Weights of a small GPT-style language model, trained from scratch on English Wikipedia: MLP 1024 GeGLU, 967M tokens.
Each number is 128 + 24 x the weight over the matrix's rms, rounded and kept within 0 to 255. Layers, rows and columns count from 0.

# layer 2 MLP down (transposed), 1024x384, rms 0.0951, rows 529-574, columns 48-95
[[148 125 110 102 161 121 104 139 126  89  64 177  98 157 109 161 123 129 116  88 125 134 112  88 201 151 109 128 100 118 124 130 131 107 138 133 106 138 101 147 147 150 144 111 123  99 126 126]
 [130 111 124 136 134 129 115 110 131 116 151 160  71 117 142 105 141 119  91 151 128 100 141 140 143 145 130 181 169 131 138 136 169 143 145 125 131 177 127 133 110 122 166 142 123 145  81 145]
 [145 122  93 121  75 156 168 105 124 174  86 151  81 127 146 135  94 111 137 102 178  74 116 172 130 161 144 139 105 100 127 121 154 127  85 103 109 130 115 118 121  59 120 162 119 150 178 136]
 [141 138 125 144 102 115  90 156 106 142 147 105 149 150 126 134 115 114 119 112 156 143 124 122 128  68 137 159 131 133 141 132 143 134 130 146  66  98 131 109 115  95 113  98 147 138 112  80]
 [132 114 159 127  87 145 107 116 125 131  98 115 112  77 104 133 120 116  77 147 122 143 132 118 143 185 150 111 123 178 158  89 141 150 144 131 132 134 124 110 147 112 119 117 126 138 122 136]
 [ 83 167 169 108 126 133 184 101 127 136 135 122 147 140 148 134 101 114 150 127 114 130 166  83 114 100 123 123 130 128 117  95  94 144 134 134 127 123 166 139 128 157 137  86 154 128 116  97]
 [124  92 128 115 122 119 143 154 122 155 144 123 148 144 116 120 120  98 159 163 124 164 157 125 124 110  93  92 112  97 134  80 139 147 104  80 150 123 139 144 135 125 111 110 134 137 120 154]
 [133 173 115 136  84 123 151 134 150 134 110 133  94 117 108 115 170 124 145 128  79  87 115 106 154 140 133 163 104 117  98 133 118 116 126 111 132 122 128 136 113 136 130 131  80 102 138 133]
 [139  85 136 127 144 135 125  97 160 138 123 114 119 125 171 105 100 115 126  94 128  86 107 107 130 170 142 108 163 139 114 123 179 115 119 132 116 130 125  99 127 155 144 147 110 166 132 118]
 [111 189  98 148 111 116 148 165 116 171 119 102  84 117 127 136 161  87 135 166 122 142 104 123 148 167  93 165 145 136 145 136 107 141 148  89 153 123  64 115  90 150 100 142 122 127 151  94]
 [105 145 151 143 102 126 118 158 125  98 110 119 125 133  78 119 123 136 116 147 111 136 122 127 152 119 107 162 119 122 100 187 118 105 136 110 135 169 107 157 154 148 153 140 103 102 102 132]
 [130 117 108 154  86 101 124 121 111 120 118 130 126 134 143 129 163 145 140 104 126 179 122 173 142 175  98  98 128 125 141  92  98 145 138 142 133 117 120 116 119  80 162 125 130 123 144 162]
 [114 114 107 137 140 185 138 137 143 153 106 132 108  88 144 128 142 130 124 120 111  76 122 114 148 133 108 120 100 167 147 108  82 100 150 115 135 160 121 111 122 119 145 146  88 140 119 116]
 [172 133  90  94 133 193 129  88 130 157 153 104 128 169 153 101 115 103 165 136 129 124 159 193 138 121 125 137 107  94 124 103  97 117 128 103 130 118 138 126 124  93 134 133 141 158 140 113]
 [156 116 121 133 142 124  87 156 114 133 108 147 135 147 124 128 152 137 155 141 163 136 127 119 147  97 128 142 171 121 148 119 125 136 161 147 122 119 145 113  74 139 101 140 137 201 101 145]
 [153 129  82 172 140 174 117 113 111 151 131 106 112 132 161 168 128 112 114 144 137 108 182 129 124  80 208 156 107 143 132 172 137 106  75 161 172 135 124 109 174 167 157 141 119  90 134 146]
 [123  83 129 164 161 130 115 142 107 140 150 150 132 127 171 112 123 146 129 122 145 104 130 125 117 141 141 156 103 101 123 153 161 110 144 113 127 131 123 134 173 102 142 166 146 127 133 116]
 [159 127 138 158 185 123 153 102 151 130 141 155 200 119 114 114 134  96 109  72 117 109  86 111  92 109 116 135 130 140 136 154 142 133 172 108 180 147 108 111 143 104 169 128 124  92 140 161]
 [116 141 124 133 118 113 151 121 136 118 145 128 129 140 163 128 121 164 141 114  89 169  60 143 105 131 133 134 144 169 151 134 126  90 164  96 140 115  98 144  93 160 132 115  90 144 150 111]
 [122 102 128 126 101 152 108 135 146 163  98 142 158 137 142 126  70 121 177 134 142 136  99 121 161 129 138 161 106 147 112 115 108  93  69 124 165 114 118 135 120 135 102 109 156 125 148 105]
 [140 144 115 108  79 102 100 124 134 175 140 113 170 111 120 146  93 118 127 154  84  96 142 153 129 118 136 150 144 167  87 131 131 154 162 131 141 128 117 125 113 132 100 138  86 106 143 141]
 [134 124 103 111 144 128 114 132 147  89 149 119 133 103 125 152 133 153 117 139 160  94 166 153 148 108 132 118 137 112 142 148 187 125 103 113 131 176 147 150 105 101 148 139  60 115 109 118]
 [111 133 161 137 119 163 112 119 153 123 112 161  99 164  96 111 102 143 110 172 108 121 138 127 143 100 170 126 114 129  94 159 140 134 169 134 124 139  81 157 187 138 129 129  95 170  90 107]
 [123 135 161 116 108 139  99 175 136  98 152 141 126 114 111 166 101 115 121 157 140 118 109  94 122 145 138  67 121  93 135 143 138 117 132 136 132 134 116 166 122 145 173 160 138 137 110 149]
 [ 64 108 155 110 159 146 160 118 146 135 137 161 106 135 106 159 151 125 126 115  63 112 118 125  89 164 149 120  90 149 148 111 113  84 101 116 112 133 104 134 118 130 103 107 103 119  81 167]
 [101 124 149 179  80 116 123 152 129 113 140 174 152  92 123 130 136 155 142  84  81  99 134  94 117 118 127 153 165 131 119 119 125 154 138 116 106 140 125 102  72 134 102 122 141 172 140 128]
 [106 144 109  80 120 132  65 151 166 116 111 135 166 127 135 126 121 161 131 121 130 121 102 107 109 140 107 114 115 130 146 113 144 152 116 116  75 122  80 102  99 114 167  96 154 140  72 122]
 [121 103 119 135 127  99 132 152 170 142 112 100 109 138 103 119 144 140 188  90  77 144 123 123 149  96 102 120 171 146 129 150 103 141 121  98  83 150 130 125 128 187  97 101 147  99  68 119]
 [110 117 109 152 121 108 133 143 127  92 174 144 129  61 102 121  78  94 144 153 123 131  79 102 130 162 117 107  99 122 159 117 132 171 117 113 144 154 139  92  92 135 110 115 102 130 110 126]
 [158  76 105 162 119 132  80 132 139  82 142 107 174 128 161 135 122 129 131  95 146  78 144 137  85 135 111 144 110 167 127 122 112  90 153 111  90 153 122 136 146 119 146 146  96 171 120 116]
 [169 126 140 190  93 151 113 100  98 136 131 164 166  72 103 118 139 145 124 164  97 102 135 165 128 124 103  87 132 150 175 102 159 139 150 121 131 135 114 149 110  90 114 124 149 132 160  60]
 [128 119 155 177 136 121 158 130 117 180 144 110 140 127 124  97 182 141 133 116 152 124 146 123 121 154 128 142 128 135 141 145 119 116 113 123 135 133 155 122 142 143 154 143  64 147 133 154]
 [124  89  85 128 149 149 131 163 123  86 135 131 149  82 139 133 161 113 146 117 144 113 152 127 167 120  76 141 126 104 127  91 105 113 132 142 153 121 104 148 128 115 166 107  96 125 153 164]
 [ 95  88 155 141 111 143 124 169 128 145 107 154 134 171  85 106 150 129 111 108 165 124 118 133 136  71 139 134 103  86 149  98 107 124  97 136 161  99 151 112 123 108 113 165 114 135 105 117]
 [144 114 155  96 121 132  97 133 155 133 129 143 144 130 124 110 145 130 113  87 152 133 147 131 118 115 163 134 128 175 116 155  95 117 108 102  92 166 104  67 131 111 102 153 118 162 103 115]
 [118 111 143 148  96 102 123 120 127 130 112 105 158 108 140  97 158 103 150 165 179 125 107 130 137 112 131 124  96 134 148 153 125 182 145 138 142 118 176 132 132 161 132 111 125 136 103 130]
 [ 87 132 125 143 110 117  98 102 121 127 152 148 136 144 130 174 116  82 127 147 120 104 125 136 136  74 127  96 107 113 125 138 177 132 151 113 125 134 111  79 107  86 139 105 129 148 145 130]
 [142  98 140 131 134 135 113 118 121 102 123 135 105 146 149 146 147 144 102 143 129 145 110 153 196 133 108  69 112 129  97 141 131 111 117 155 122  80 162 111 121 151 133  96 137 161 122 119]
 [113 104 121 140 113 106 150  67 152 133 108 118 129  97 139  76 137 151 101 127  95 153 132 204  91 122 147 101 155 135 151 124 139 126 114 172 138 104 141 154 156 116 153 117 108 128 163 114]
 [103 118 119 161 122 111 143 150 126 114 107 129 153  62 118 126 115  93 103 151  93 126 135 141 182 173 135 159 116 116  98  90 122 128 122 120 139  87 179 109  90 129 144 132 150 126 121 177]
 [108 134  92 157 124 124 147  90 126 142  99  86 104 120 149 123 120 120 114 145 165 121 119 119 113 142 131 137 160 115 134 143 155 112 114 147 119 116 129 159 124 104 144 121 161 147 165  90]
 [187 131 132 110  66 132 123 153 122  89 146 115 126 107  99 111 107 120 134  94 161 123 141  80 130 123 102 138 116 118 130 130 128  97 114 153  81 184 111 151 142 134 145 119 144 124 108 124]
 [206 101 122 122 145 112 118 131 125  87  92 139 118 108 103 132  95 109 148 201 105 138 135 112 142 119 139 125  90 183 102 127 149 112 133  94 143 123 151 112 133 140 108  99  86 156 134 153]
 [ 75 115 154 138 136 136 121  89 144  64 167 128 123 123 179 147 127 161 111 160 133 127 140  83  99 121 131 101  97 104 106 159  85 167 146 142 147  94 113 144  91 106 113 115 111 122  90 102]
 [137 144  94 122 133 145 141 158 141 106 125 126 119  86 145 128 132 120 112 106 116 125  92 129  87  90 160 107 133 113 121  85 116 128 127 134 153 111 136 123 149 161  98  84 126 132 116 146]
 [146 164 100 164 134 145 125 142 118  74 135 105 171 120 138 116 107 123 132 117 121 153 132 114 105 141 137  95 158 154 127 110 133 101 189 127 191 143 114 153  82 150  84 136 123 132 120 114]]
# layer 2 MLP gate, 1024x384, rms 0.0678, rows 530-575, columns 48-95
[[105 124 136  97 151 131 129 139 182  86  98 149 143 151 129 107 107 109 174 118 128 168 118  96  99 102 123 105 107 128  83 135  73 140 119 105 132 155 117 151 141 128 103 131 142 106 132 138]
 [159  78 141 128 107 144 105 124 114 131 105  79 101 153 157 109 141 139 126 148 116  61 111 147 122 117  96 139  67 138 166 118 201 156 102  79 147 105 140 113 124 149 154 148 131 162 112 104]
 [131 156 110 101 161 106 113 127 128  79  96 157 137 137 125  88 140 147 106 144 130 143 130 131 140 110 135 121 148 161 113 135 111 110 139 142 167 132  99 121 150 104 140 128 164 135 128 123]
 [ 92 143  95 154  97 118 124 115 101 110  94 106 164 125 100 118 133 123 174 120 122 114 122 121  54 134 149 118 152  57  88 133 147 118  81 140 109 134 126 176 101 142 178 125 147 166 109 140]
 [118 159 117 106  98 147 181  91 122 113 100 130 148 146 127 141 106  96 140 140 135 159 160  88 143 111 151 141 132  92 183 161  98 120 106 114 107 142  90 159 150 133 118 120 157 102  82 131]
 [ 89 120 129 139 132 124 126 149 124 135 137 110 171 171 116 104 132 151 130 133 127 118 179 100 153 102 114 121  99  75 146  92  91 129 125 155 178  94 116 146 173 124 118  60 107 162  98 124]
 [146 165 127 142 152  91 140 104 145 139 129 160 135 151 102 160 168 124 111 105  92 123 130 104 156 152 114 173 130 166 138 155 139 135 174 154 121 141  90  66 114 125 145 146 116 134 132 101]
 [142 127 141 108 128 119 125 125 114 153 117 179 133 119 173 123 133 137  85 112 147  80 114 148 110 146 125 114 156 185 117 138 190 139 109 106 123 110 166 153 156 149 134 125  87 161 111 125]
 [ 96 179  98 125 116 117 124 136 110 137 113 122 129 123 104 149  97 126 154 156  99 138 159  74 110 134 124  82 119 151 126 131 139 114 123  81  89 144 124  97 183 166  85 106 144 162 124 140]
 [127 186 120 136 150 106 124  97 116 125 116 144 210 111 134 141 136 124 141 130 140 129  64 118 106 139 129 127 132 103 151 135 111 146 185 158 138 135 163 114 100 101 122 100 155 143 128 110]
 [124 142 165 143 119 104 161 126 187  97 123 118 199 129 161 119 167 136 118 153  95 120 102 123  92 133 138 133 136 100 151 151 140 143 128 132 129 149 164 102 152  71 134  77 183 117 168 163]
 [149 122 120 113 133 137 189 158 169 121 138 128  79 122 116 107 125 116 137 114  90 106 127 122 132 135 116 114 150 180 123 136  93 118 115 138  96 156 141 136 131 140 142 139 109 126 167 150]
 [121 122 138 111 103 110 129 132 127 125 115 162  96 120 147  99  76 143 139 153 132 142 129  97 154 131 112 107 116 113 129 127 119  97 133 119 137 127 123 105 112  96 132 142 105 123 130 162]
 [128  89 118 148  96 134 119 163 138 120 160 118 141 106 138 133 121  79 109 148 170 132 146 120 121 140 162 128 159 119 137  97 111 154 134 121 173 139 103 145 114 125 138 129 181 143 129 137]
 [123 138 143 105 131  77 131 110 120  85 129 140 153  86 161 144 110 163  94 109 109 116  95 150 163 126 111 138  93 147 112 140 122 129 133 144 156 145 137 126  94 145 140 153 206 117  83 157]
 [148 131 108 109 157 162 132 155 137 128 120 153 152  88  94 118 122 144 145 164 104 132 139 127 104 126 117 152 126 144  94 187  82 127 145  98 135  98 174 121 106 110 124 103 166 124 123 137]
 [126 145 139 186 127 126 139 150 159 100 126 103  99 150 141  97 159 111 136  86 117 126 123 174 132 175 121 159 135 106 124 137 104 143 150 105 129 131 106 150 138 114 141 161 134  90 157  96]
 [147 137 135 114 156 111 151 126 117 103 127 133 130 144  91 163 106 146 126 124 131 164  95 107 119 157 141 142 108 125 164 125 109 129 110 105 154 124 127 137 128 140 102 109  73 124 111 122]
 [161 159 120 132 115 144 108  91 150 123 140  82 126  87 176 152 166 120 127  91 158 120 124 110 125 186 148  95 117 151 147  98 138 116  90 129  85 142 163 130 140  99 176 142 142 142 117 125]
 [149 121 173 147 131 101 127 127 107  94 149 146 158 112 172 120 144 117 108 127 114  85 144 131 119 128 172 135 148 103 149 157 186 112 149 132 109 149 130  98  90 135 144 122 100 151  83 118]
 [157 127 121  85 126 120 110 126 136 151 136 126 125 165 175 121 113 134 104  91 113 151  53 132 120  91  95 147 101 154 137 134 150 126 127 110 130 140  90 129  98 142 113 119 119 118 138 155]
 [130 129 138 131 144 186 160 127  81 108 123 113 108 126 115 134 151 153 130 128 165 102  86 140 137  81 112 100 155 146 147  93 119 144 137 137 120 175 116 130  92 145 137 140 127 126 128 144]
 [136 135 107 113 112 151 138 105 151 133 116 123 109 158 211 136 153 154 167 140 144 134 130 126 132 139 157 127  88 114 137 114 112 122 104  98 156 153 143 135  97 135 136 117  90 123  87 116]
 [173 140 154 175  59 100 130  93  80 156 133 144 162 101 114 135 147 163 131  95 144 122  87 139 167 103 126 108 147 133 116 134 122 167 127 179 116 152 141 112 121  99 105 172 161 135 128 162]
 [139  74 107 104 115  93 128 151  92 113 110 132 150 121 138 148 121 133 110 130 132 114 127 123 146 110 109 105 136 110 148 115 148 120 154 125 135 157 124 114 156 130 142 128 155 146 142  89]
 [162 131  99 127  85 137 103  76 161 150  73 119 124 162 130 126 109 154 125 122 123 127 112 160 129 133 141  78 133 114 162 126 106 108 151 103 146 111 101 146 110 155 144 138  95 146 134 138]
 [ 95 115  87 126 143  76  94 125 127 121 172 104 120 154 144 107 127 121 116 102 159 176 121  86 123 129 111 163 139 146 104  95 138 131 164 118 114 102 100 118 115  66 126 140  96  93 126 147]
 [119 127 133 150 150  96 131 138 125 147 135 110  95 138 113 148  91 107 114 137 138 143 108 124 142 159  90 121 153 117 143  96 114 151  76 110 118 139 119 104 120 120 119 137 138 123 142 135]
 [140 153  94 145 138 125 138 111 146 138 117 101 171 149  95 108 109 132 128 148 149 138 137 126 166 112 127 136 143 126 103 108 115 107 119  82 154 134 198 128 126 115  86 129 120 120 124  95]
 [ 95 177 113 133 120 137 100 175 180 120 128  67 147 127 105 171 115  96 185 142 108 114 112 105 129 104  90 110 105 136 160 100  65 157 158 120 110 131  95 127 102 134 148  99 150 137 127  98]
 [175 147 137 152 135 163 136 131 155  92 120  98 101 176 102 145  95 127 169 154 121 128 120 136 148 147  84 114 143 176 144 145  98 102 126 141 135 149 135 136 113 164 148 136 112 128 133 150]
 [149 126  97 127 114 113  82 132 133 133 124  95 151 120 155 107 129 119 156 118 122 160 141 138 121 127 140 175 127 107 128 179 132 156 101 151 137 114 115 136 132 111 156 137 110 118 141 127]
 [128 147 154  87 138 126 118 111 102 131  93 126 134  73  97 180 128 132 121 122  82 150 146 126 135 146  97 135 125 165 125 161 153  98 172 110  76 148  99 140 101  96 116 116 146 133 125 135]
 [104 111 122 151 146  72 152 136 131 126 153 159 113 163 153 121 137 116  82 123  92 105  82 165  95 102 120 124 147 129 128  97 117  97 117 119 128 121  86 111 110 144  96 111 135 105 114 123]
 [154 110 153 120 149 132 145 138 127 143 130 118 166  91 140 123 135 115 130 131 163 132 116 129 181 132 135 142 134 135 124 114 144 138 134 149  98 130 130 145 143 152 120 131 168 153 134 129]
 [120  89 170 103 137 157 111 150 156 136 111 128  98 149 151 162 166 172 167 112  97 162 126 125 125 160 104 145 151 133 150 158 112 144 112 135 153 147  87 105 153 121 122 147 128 121 131 155]
 [137  98 116 153 109 153 129 149 128 159 129 133  87 155 174 108  95 123 132 147 162 101 148 157 118 139 108 129 119 133 114 137 139 160 143 120  99 178 166 124 182 130 152 146 110 132 157 110]
 [143 125 133 158 176 120 118  93 127 114 172 159 126 144 149 142 152 130 116  90 105 138 145 140  69 141 137 136 135 136 157 112 101 102  89 125 138 134 126 149 108 139 118 102 136  86 128 141]
 [132 112 115 168  97 105 154 132 132 106 142 139 139 109 146 183 127 103 116 149 118 134 124 140 115 123 162 133 157 127 134 121 149 132 135 117 143 166 122 111 132 128 150 152 125  88 120 167]
 [136  96 107 131 129 144 104 171 131 131 166 136 186 101 129 135 129 114 143 157 142 147 155 135 115 133 108  81 141 146 105 113 127  91 124 126 108 138 164 142 158  92 184 149 129 116 138 133]
 [ 88 159 141 131 134  71 143  99 133 141 151  60 119 147 140 109 149 144 169  75  94 105 171 117 138 146 159 194 137 108 141 108 194 122 125 109 146 135  98  80 137 115  99 128  96 105 120 142]
 [142 161  84 126 158 110 114 150 113 135 121 121 102 140 154 131  92 143 143 108 114  86 119 101 140 144 168  84 145  89 143 153 125 144 162 171 104 119 104 110 135 112  75  65  92 157 133 155]
 [118 164 126 132 130 114 110 124 121 119 108 122 118 156 114 142  87 100 120 139 114 116 120 122 143 116 110 136  56 135 164 120 124 104  88 135  97 121 112 134 111 104 115 137 113 104 147 123]
 [106 110 146 117 119 118 122 157 135 137  72 126 157 128 136 122 119 129 124 160 149 151 148  96 131 163 118 139 126 164  81 178  99 148 154 124 130 145 115 158  80 121 119 162 132 143 125 109]
 [ 96 107 153 104 133 147  93 147 125 121 151 100 141 128 130 124 101 140 132 125 103 147 164 112 119 118 142 142 166 119 125 128 162 122 185 113 194 155  97 112  77 128  39 126  68 135 122 131]
 [151 103 127 148 146 156 113 146 164 139 157 132 102 136  89 156 125 109 136 141 130 106 145 150 136 157 123 101 115 165 114 128 218  86  92 107 126 126 115 145 167 138  92 119 109  95 107 125]]
# layer 2 MLP up, 1024x384, rms 0.0682, rows 530-575, columns 48-95
[[109 121 143 120 157 137 135 153 150 136 165 177 133 119 113 100 160 139 160 129 136 170 106 105  90 136 166 119 102 169 112 150 135 105 148 132 117 153 130 113 167  93 164 132 109  93 167 124]
 [127 121 152 114 164 124 161 185 119 129 122 147 183 129 105 131 116 111 109 101  79 151 144  85 105 111 124 122 113 124 138 168 123 145 103 122 126 170 143 152 110 147 113  67 129 147  93 166]
 [106 104 132 114 130 137 122 141 142 144 121 136  78 145 131 139 121 141 148 144 128 126 130 166 148 151 115 128 138 105 107 118 112 166 152 108 122 165 168 115 177 168 127 149 125 113 154 116]
 [140 142 113 132 107 150 123 170  95 156 127 105 137 112 116 146 160 122 164  87 100 140  93 111 137 171 128 120 117 100  96 142 132 112  92 156  97 125 162 115 174 103 155 155  96  90 152 103]
 [149 115 154 153 143 144 125 143 119  72 113 100 110 157 141 178 163 132 150 108 111 164 175  84 120 110 151 148  98  97  97 119 139 114 147  98 117 131 114  80 119 125 112 158 152 165 118 134]
 [124  92 120 136 125 160 149  96 111 122 104 155 125 138 125 149 109 119 153 121 152 107 147 143 136  63 121 190 158 127 127 147 118 120 111 133 125 115 129  96 110 138 160 141 104 137 103 123]
 [155 125 121 167 159 117 119  75 146 147 164 123 182 128 111 156 105 118 132 134 172 181 129 145 123 148 106 104 145 140 152  92 153 129 162 131 139 136 159  75 158 111 120 165 163 145 155 118]
 [121 137 117 104 106 135 117 110  97  98 129 136 112 155 123 141 160 145 119 139 140 156 149 149 152 104 111 153  95 175 138 145  93 142 148 109 120 110 117 138 126 108 138 134 162 125 126 156]
 [113  98 171 115 133 124 131 121 105 127 118 127 119 125 145 104 102 155 151 136 171 132 136 125 181 137 153 133 133 108 124 112 141 116 168 134 143 125 167 146 121  84 125 121 135 148  75 117]
 [140 120 102 153 140 127 145 148 126 107 180 164 152 138 132 149 116 163  76 121 150 140 105 141 132 138 124 118 102 157 122 137 129 114 166 124 173 117 169  85 131 139 151 134 161  98 123 137]
 [132 154  99 115 150 180 119 148 114 102 165 147 136  95 107 128 115 118 133 113 136 107  97 122 115 118 117 129 124  91 131 121 123 136 129  99 140 126 181 105 114 129 125 164 140 162 155  97]
 [149 103 123 123 133  88 140 142 118 155 108 156 134 163 111 155 142 142 128  95 117 130 142 148 123 132 149 156 143  95 170  97 131 112 131 151 130 110  96 144 123 157 126  99 133 116 138 130]
 [ 93 141 142 144 151 177 108 123 122  84 132 133  94 115 106 159 127 136 113 117 117 161 135 123 127 133  94 165 105 115  95 111 128 126 130 147 192 102 110 152 102 140 130 105 139  89 113 105]
 [121 124 150 118 124  91 144 107 150  87 166  99  95 112 122 104 127 118 114 131 108  92 146 115 132 154 111 133 105 114  85 149 112 149  70 123 164 149 137 142 130 140 112  91 101  92 122 152]
 [104 154 138  86 136  69 155 118 147 136 129 158 123  97 144  92 132 164 126 103  84 154 112 118 134 185  88 143 147 142 116 144  97 166 139 128  96  79 168 152  86 110 153 135 132 124 119 109]
 [135 154 142  94 119 132 123 117 133  94 110 123 132 124 117  97 152 133 139  96  79 121 124 110 149 118 157 108 137 143 121  98 104 104 119 138 115 117 123 111 118 175  86 117 131 153  97 139]
 [102 168 116 115 126 150 149 151 105 110 149 151 133 113 115 164 115 160 141 151 117 123  94 147 100 145 101 122 157 134 139 108 112 129 133 118 108 148 154 117  92 118 102 116  68 143 151 131]
 [149  94 136 136 140 131 116 116 125 157 152 140 126 119 113 108 128 131  76 143  98 130 175 140 128 136 128 121 114 103 113 127 101 135 111 162  99 155 173 117 193 129 112 125 135  84 117 157]
 [137 147 137 116  56 103 151 106 154 123 117 147 138 137 133 139 117 148 101 126 178 124 172 100 148 176 161 144 136 134 169 129 129 115 156 110  95 170 131 136 117 122 144 122 116 127 104 146]
 [109 113 167 151 175 133 142 120 129 116 119 137  74 140 145 128 149 102 107 131 207 165 105 125 114 110 108 117  99 145 162 125 126 130 102  94 156 130 121 150  99 154 136 112 140 134 176 102]
 [143 118 107 141 129 130 126 132 118 148 133 132 145 156 120 128 127 133 129 100 159 150 123 123 123 160 135 106 136 185 134  99 103 145 145 122  96 120  87  97 125 192 125 104 142 128 150 118]
 [148 124 108 171 117 137 137 121 118 105 131 114 129 100 124 140 147 154 154 103 130 142 138 162 101 130 109 118 137 173 100  82 135 137  83 125 109 122 160  87  94 150 112 125 144 106 155 125]
 [139 122 133 156 151 134 169 141 113 128 103  96 147  99 134 137 137 127  87 137  83 124 136 170 166 120 110 131 111 100 143 147 133 112 124 169 142 119 157 129 109 124 129  83 147 124 163 121]
 [152 167 150 150 147 141 152 155 104 143 143 129 146 127 117 139 135 125 131 138 135 139  96  72 125  94  92 136 137 105  94  82 167 125 182 151 145 101 155  96 133  90 140 174 112 157 103  95]
 [137 137 135 154 141 151 112 139 128 134 145 142 115 130 134 101 147 108 152 152 137 163 149 159 146 128 119 126 148 143 107  92 124 126 112 125 101 135 138 114 166 127 112 102 134 101 114 125]
 [141 155 111 144  90  95 116 149 119 139 130 188 110 135  78 146 105 111  54  94 118 134 163  81 184 152 120 124 129 122 125 129 169 140 106 114 131 139 160 123 135 126 108 109 119 107 140 166]
 [165 137 150 108 159 107 102 132  99 130 158 148 102 143 167 102 150 142  97 163 141 145 129 126  94 145 135 137  68 116 158 148 158 124 150 135 117 140 160 101 115 150 151 110 131 107 169 113]
 [148 118 139  86 103 142 109 133 139 140 160  96 131 111 118 132 127 173 136 104  93 122 139 144 115  73 182 140 113 127 117 113 131 107 187 146 138 118 123 160 165 117  99 122 119 162 117 127]
 [117 120 146 116 130 128  99 139 143  99 159 156 134 120 132 122 115 122 154 120 163 135  80 157 119 137 131 133 112  98 102 149 188 144  87 135 134 138 111 130 120 140 153 101 129 118 141 115]
 [104 144 127 109 151 146 132 142 133 111 145  89 110  75 153 149  95 126 146 162 117  75 174 124 167 120  98 101 108 127 105  91 129 157 142  97 123  93 111 152 111  94 129 110 149 133 149 112]
 [ 74 107 109 120 132  79 130 131 129 114 142 134 161 102 179 155 159 122  89 136  91 115 100 147 136 100 172 166  69 105 143 126 124 146 107 104 155 114 136 129 138  89 103 134 163 104 148 154]
 [120 154 144  89 135  88 118 160 104 115 126 110 106 125 143 113 122 123 146  85 139 150 157 144 116 106 113  86 117 133 114  95 110 156 176 135 116 136 129 148 161  84 124 103 158 113 178 117]
 [138 156 117 128 135 115 121 110 119 139 124 128 152 121 154 129 107 156 104 125 121 173 143 114 107 150 145 127 134 159 104 189 142 119 145 112  92 136  82 141 108 128 143 125 114  83 161 164]
 [158 132 101 107 109 139 130 107 105 143 112 124 122 132 110 131 138 121 112 151 101 128 154 128 115 145  99 161 155 105 146  94 150 182 178  98 167 131 134 138 141 165 141  97 130 126 201 126]
 [196 128 109 167 111 149 119 137  87 140 124 133  75 103 120 125 112 126 135 111 102 132 118 150 132 128 114 117 159 158 129 156 113 101 130 128 128 157  77 126 123  94 143 129 118 111 142 128]
 [112  72 123 121 116 117 162 145 145 107 141 132 121 141 106 114 151 132  99 104 146 118  44 122 127 180 139 134 133 112 144 140 113 115 133 165 143 105 157 115 146 134 160 126 116 152 113 114]
 [117 117 122 127 148 130 142  95 105 108 157 115 115 128 108 131 146 151  91 166 179 106 118 120  86 130 136 164 134 134 145 125  96 145 142 114 136 141 109 124 161 104 126 141 112 138 123 159]
 [164 121 122 132 135 135 107 151 119 158 146 136 124 185 131 177 164 123 141 155 120 117  70 101 147 122  97 132  89 103 121 143 148 139 138  85 178 130 114 120 102 158  81 148 161 117 135 146]
 [146 128 155 106 120 169 175 118 157 149 148 137 126 149 154 116 143 170 151 148 161 134 136 101 138 142 157 113 114 141 151 161 150 108 140 111 135 166  96 108 143 145 113 132 122 151 154 127]
 [138 119 129 109 107 142 106 140 119 122 171 137 107 128 141 165  99 148 159 121 116 123  87 143 152 116 143 167  98 124  93  84  97 153 111 133 126 189 116 106 123 152 103 122 114 107 106 193]
 [110 131 118 174 183 137 124 141 110 133 109 189 105 108 126 130 155 105 138 144  98 158 125 149 118 142  93 125 164 154 142 116 145 144 167 100 138  83 166 130 105  87 107 115  97 134 146 140]
 [133  93 135 139 126  98 126 131 166 113 107 188 150 120 135  87 172  97 102  88 168 111 137 129 138 139 108 161 105 164 148  92 118  82  90 114 173 134 112 134 109 132 163 207 152  84 125 137]
 [176 151  86 150 124 104  97 173 100 155  88 141 118 172 161  98  91 125 139 131 122 131  88 167 157 131 136 161 110 132 127 148 175 109 125 108 140 151 146 103 117 145 136  91 129 150 122 135]
 [111 122 163 116 128 131 105 129 137 147  96 119 164 148  81 117 146 180 115 164 142 127 137  93 119 133 167 123  99 160 140 162 101 136 143 119 124 142 125 177 116  84 156 153 131 159 136 105]
 [147 121 153 142 137 167 132 159 121 135 141 136  90 148 112 149 152  94 112 147 140 129 104 112 125 125 124 116 122 108 108 118  85 138  92 160  88 106 135  85 121 171 142 105 128 154 122 160]
 [ 93 125 124 118 110  98 127 152 107 127  90  92 144 155 173 133 125 189 119 139 184 148 117 148 139 114 122 125 126  99 102 101  97 130 133 122 111  96 169  87  86 130 149 137 137 113 156 167]]